{
  "n_layer": 15,
  "d_model": 512,
  "n_head": 4,
  "n_kv_head": 4,
  "head_dim": 128,
  "d_mlp": 1344,
  "vocab_size": 8192,
  "activation": "geglu",
  "norm": "rmsnorm",
  "norm_place": "peri",
  "norm_eps": 1e-05,
  "positions": "rope",
  "rope_base": 10000.0,
  "rope_fraction": 1.0,
  "qk_norm": false,
  "attn_scale": 0.0884,
  "bias": "none",
  "tie_embeddings": true,
  "parallel_block": true,
  "extras": ["capped logits"],
  "init": "trunc",
  "init_std_qkv": 0.0246,
  "init_std_o": 0.0306,
  "init_std_up": 0.0353,
  "init_std_down": 0.0353,
  "optimizer": "adam_hyperball",
  "lr": 0.00651,
  "beta1": 0.9,
  "weight_decay": 0.0,
  "lr_head": 0.00678,
  "grad_clip": 1.0,
  "warmup_steps": 200,
  "schedule": "wsd",
  "decay_fraction": 1.0,
  "decay_shape": "cos",
  "final_lr_fraction": 0.05,
  "batch_tokens": 131072,
  "seq_len": 512,
  "doc_mask": true,
  "train_tokens": 745400000,
  "steps": 5687,
  "dataset": "wikipedia_en"
}
Each number is 500 + 25 x the weight over the matrix's rms, rounded and kept within 0 to 999. Layers, rows and columns count from 0. Numbers have three digits each.

# q: layer 6 attention query, 512x512, rms 0.0247, rows 54-64, columns 0-127
# k: layer 6 attention key, 512x512, rms 0.0246, rows 54-63, columns 0-127
q54:536490499500518523493531498476496514468517478435486518491522490512502488519533512469541503477511487517508505490491472513530507499525501497485539505478490515526474511544525523535499494502499507483484503521491505489494516470512500490507532533478509514533498514538518494525470518520476517480523535487497491477501526509500473488488520536538539523537523519517523523482526481520502513469555
k54:494466509490533509511516510501520509521493486483536506476500491506511511525530512476484492495514512519473463511488521498473506480513484497494516493532504485480474501523471465512488501465489504506458498479489493521487496490486492522466478486488481525489515488531484519488490490489503483494529524487473515523492517476465534522497511532494487486512515489475456527528522509527523505491519
q55:483515504502521492487478485511511462510506487521465544477518483511490494510465479507523482506520471453482551499488501497517501503493526474486511478472492491516480482463498475482504484492476521509499504458494515479516504534503523520493478488486520469470521506469502486511518518505523497504457490502517498510517489487475496464504488455488488476482511499513494484508462513507482488498451
k55:515500483509499513503510473543470536458508508515464491515485499450481520478499482559509515516485506492504481491459530483524511498522495495506488497482460479517492466507544521488483476503489522493524505526527466497466526522519517475535513492549476479513474515497486478482541485506534493511477466488497501539514487509546505503489501512470484486512514516508507487455516502504506522506508
q56:472524494495521522514527494514506488465522492508495500513521497523546466470522489489486491486500479511494516496496532498485506473461547471488516460505517506490504498481525486491511491509481484517486507491519515522525492483529479492507508512478466493505520508495503474512488510464494515511494491488477497478523470496519488538511494497484496517503507500474488484508514495470497454497492
k56:512487503530494509490500483486494509508551472535518476508516474516546516476476460504499511521503496513463508449527456511513498486491486495506497520497519489488481440478473511458499457483448519520501532502521491518496471483505494510453468495515508521470462515488495489480479506513478515491479512494515498524501514486489502465491486493491490552500519454497482483495511509498510510527477
q57:509473517511480508481532499447464451451471502532505469491459473530495496517528485504530487472519494545526449519502511507481503479502495492503499509508488478500503538531527500507497528475518480460480488514468477480479515513508513496518485512494484522561480522495489489490468533462508477504487489493496502481509529512486484486500520503487520510538486476502510495481503460494495504501523
k57:502491544505492472519528495553475490490460513490493502491498518502530524470530540483485476504508512479537508520500491519493491546504486481520514478505512499514505507485523526525503521492486506531496504466468527498466510489509506498535487486493505473494503519491523495516513507475459508516506490495509511543505489501485495512500489528499472507505486521493546521478503504495496489460511
q58:493511497508481521506495516517474478505495513490516462477474494483481510524506502508524473496475493506476520541488514492544489487489498514477455491477496499478496540503532488505518505512544509493500503511476506475477524482511498468513539507548520491513495499476493489532455496478508463479468494502499498442499463489493523502476465515497518501514496504498479504509476504493531525510546
k58:477492493483474493503524479498506539515513507512468514507525500486507518492519491501512497533472515491531503492517471518520504525511533502502514513507500504508511512497489523506499504512499494508474491512514513497506485493499514507509539537522490505515506497521529480503491500507509521496502508512492491480491510493485485496482456511505487482505486515513481524473523521504494496497512
q59:532493515513503507501521505497488501488468493477500495484508516495516484495524479525487481492526489493482507523498487505485503509512510507496558504490481496484494526493505497484530492505500502495503495501498508513484501476494494521483489485472473497493501516520498535484497536509514507504489505505514513494512514513533498504489503516522491540490465502500475510495534484483498516491504
k59:497494495541484500489506479517516493500534514501530466503493495522543503480550508485504514513488465502475499510470446478469490491486464496478519525524555512500503512481473484503519508494489493504523510496517534514511521464489485488454527506508491528494481508507489487507484520467506488467497514531500507479508509484535521520486504490496502528505502485464483503524505482494500498494532
q60:495508500481514500498508485514495536487488486466502496486477481477500524532496484494502533523482515529506493507479510478498531483506472554513509499489502498486515512489476481518505497519510494474501520514502504497507506492489477463488523538486494519494490464514484501514481478507480501521503512507485504479501494503475502528500504511515507496504466537481494515500530504487519500512542
k60:501514536482502532498471509531531503516486445515522493465489491466462461502499505480520483491502538497511473494477509506510504476480482479522528510556487495472513522496482498515466527489543501504489495497470525500504489470504493501495460495487515526508505522490525533491531487504517501494513504493505447492466521512523512491496503534487514465487490487553486508521514552493497508495525
q61:510514530499495498517500508488522518434488481521507529460543480500497524500516477523483538476509521503538474513551531520486506530501512502493493483514515500512460505514530496490462451524495490501496466515509501469497503495466488500477516491478466504492502509502477479511495499490486518488514521493548517508515508492494499500494496471505462502543492493499534521485564539506503500510472
k61:484496453475514479486490499502494484481499480490542505468509482465460515522513514483503495475502501490519493532477511453511482505501467523463506504504515491502517537512517461509487484487498496499504511494463507494497487505492510475502544491521495493481474495531502497520486518492486539512512534508487512464494503519476493526508529485523518512495490508519523497498479500508513490522527
q62:533462523497495522505535471512481518485524477508493507503494488534536535485516537486475510514496495510503490518516491514499514534503515517507492495536520499471480525509520510493491478465491469489491484525514501515489514476502489503517506533490481491513533530499525506509473464494489512478515522496508521487500500487461481525513490513491519540513481502510476514472506507496463494491500
k62:519485499524485497512462532479504491508510511480523452492497497523555505503544496511504511478458512518498515514512466517517501495466446538494500527500529544499514552528438491510503543476495489512473509472494498497502510460503464533508478500463537475494496513489481534498501520515467484485516464507492541511487531509509503448466510501512493551506481498509470498520504461460527500527500
q63:485475458540480532482501468516515522507507493493479518497486484533504503507533488502552532486489488523516513513518496494496500498481515487524498505507501522506470467536529481529503458492475518498513482533485503499500468489503456482477541488490505487506494521534528499492514490500531503489555512496504521479504498485541500505527512489469537485503542518505512492521511513526511522493527
k63:496510525517481542480484503471496465493508491507509478530485454514499452511510512468503504545489487492485502504514551507499540518490517523510501558519521499516520472479493471489493513474492520502504490523520482517502482510524474489517446477512491521481497495463485490469496488514464479484477491472513491512497499510498496506492479525468510530473490480505524527489523484513494511540493
q64:492493496483495519514480485520526481485505438473518528512516527535514489499501495522496473487494456507478502470487480471540530454501483507538483530480456503498460459477515521527511511476479488493515473489512484512537501506526496523496464474479484513519504511496502518491521509481508494479471518474462477490502477535500488452523498490489504467500480542483496467485533507503499491486493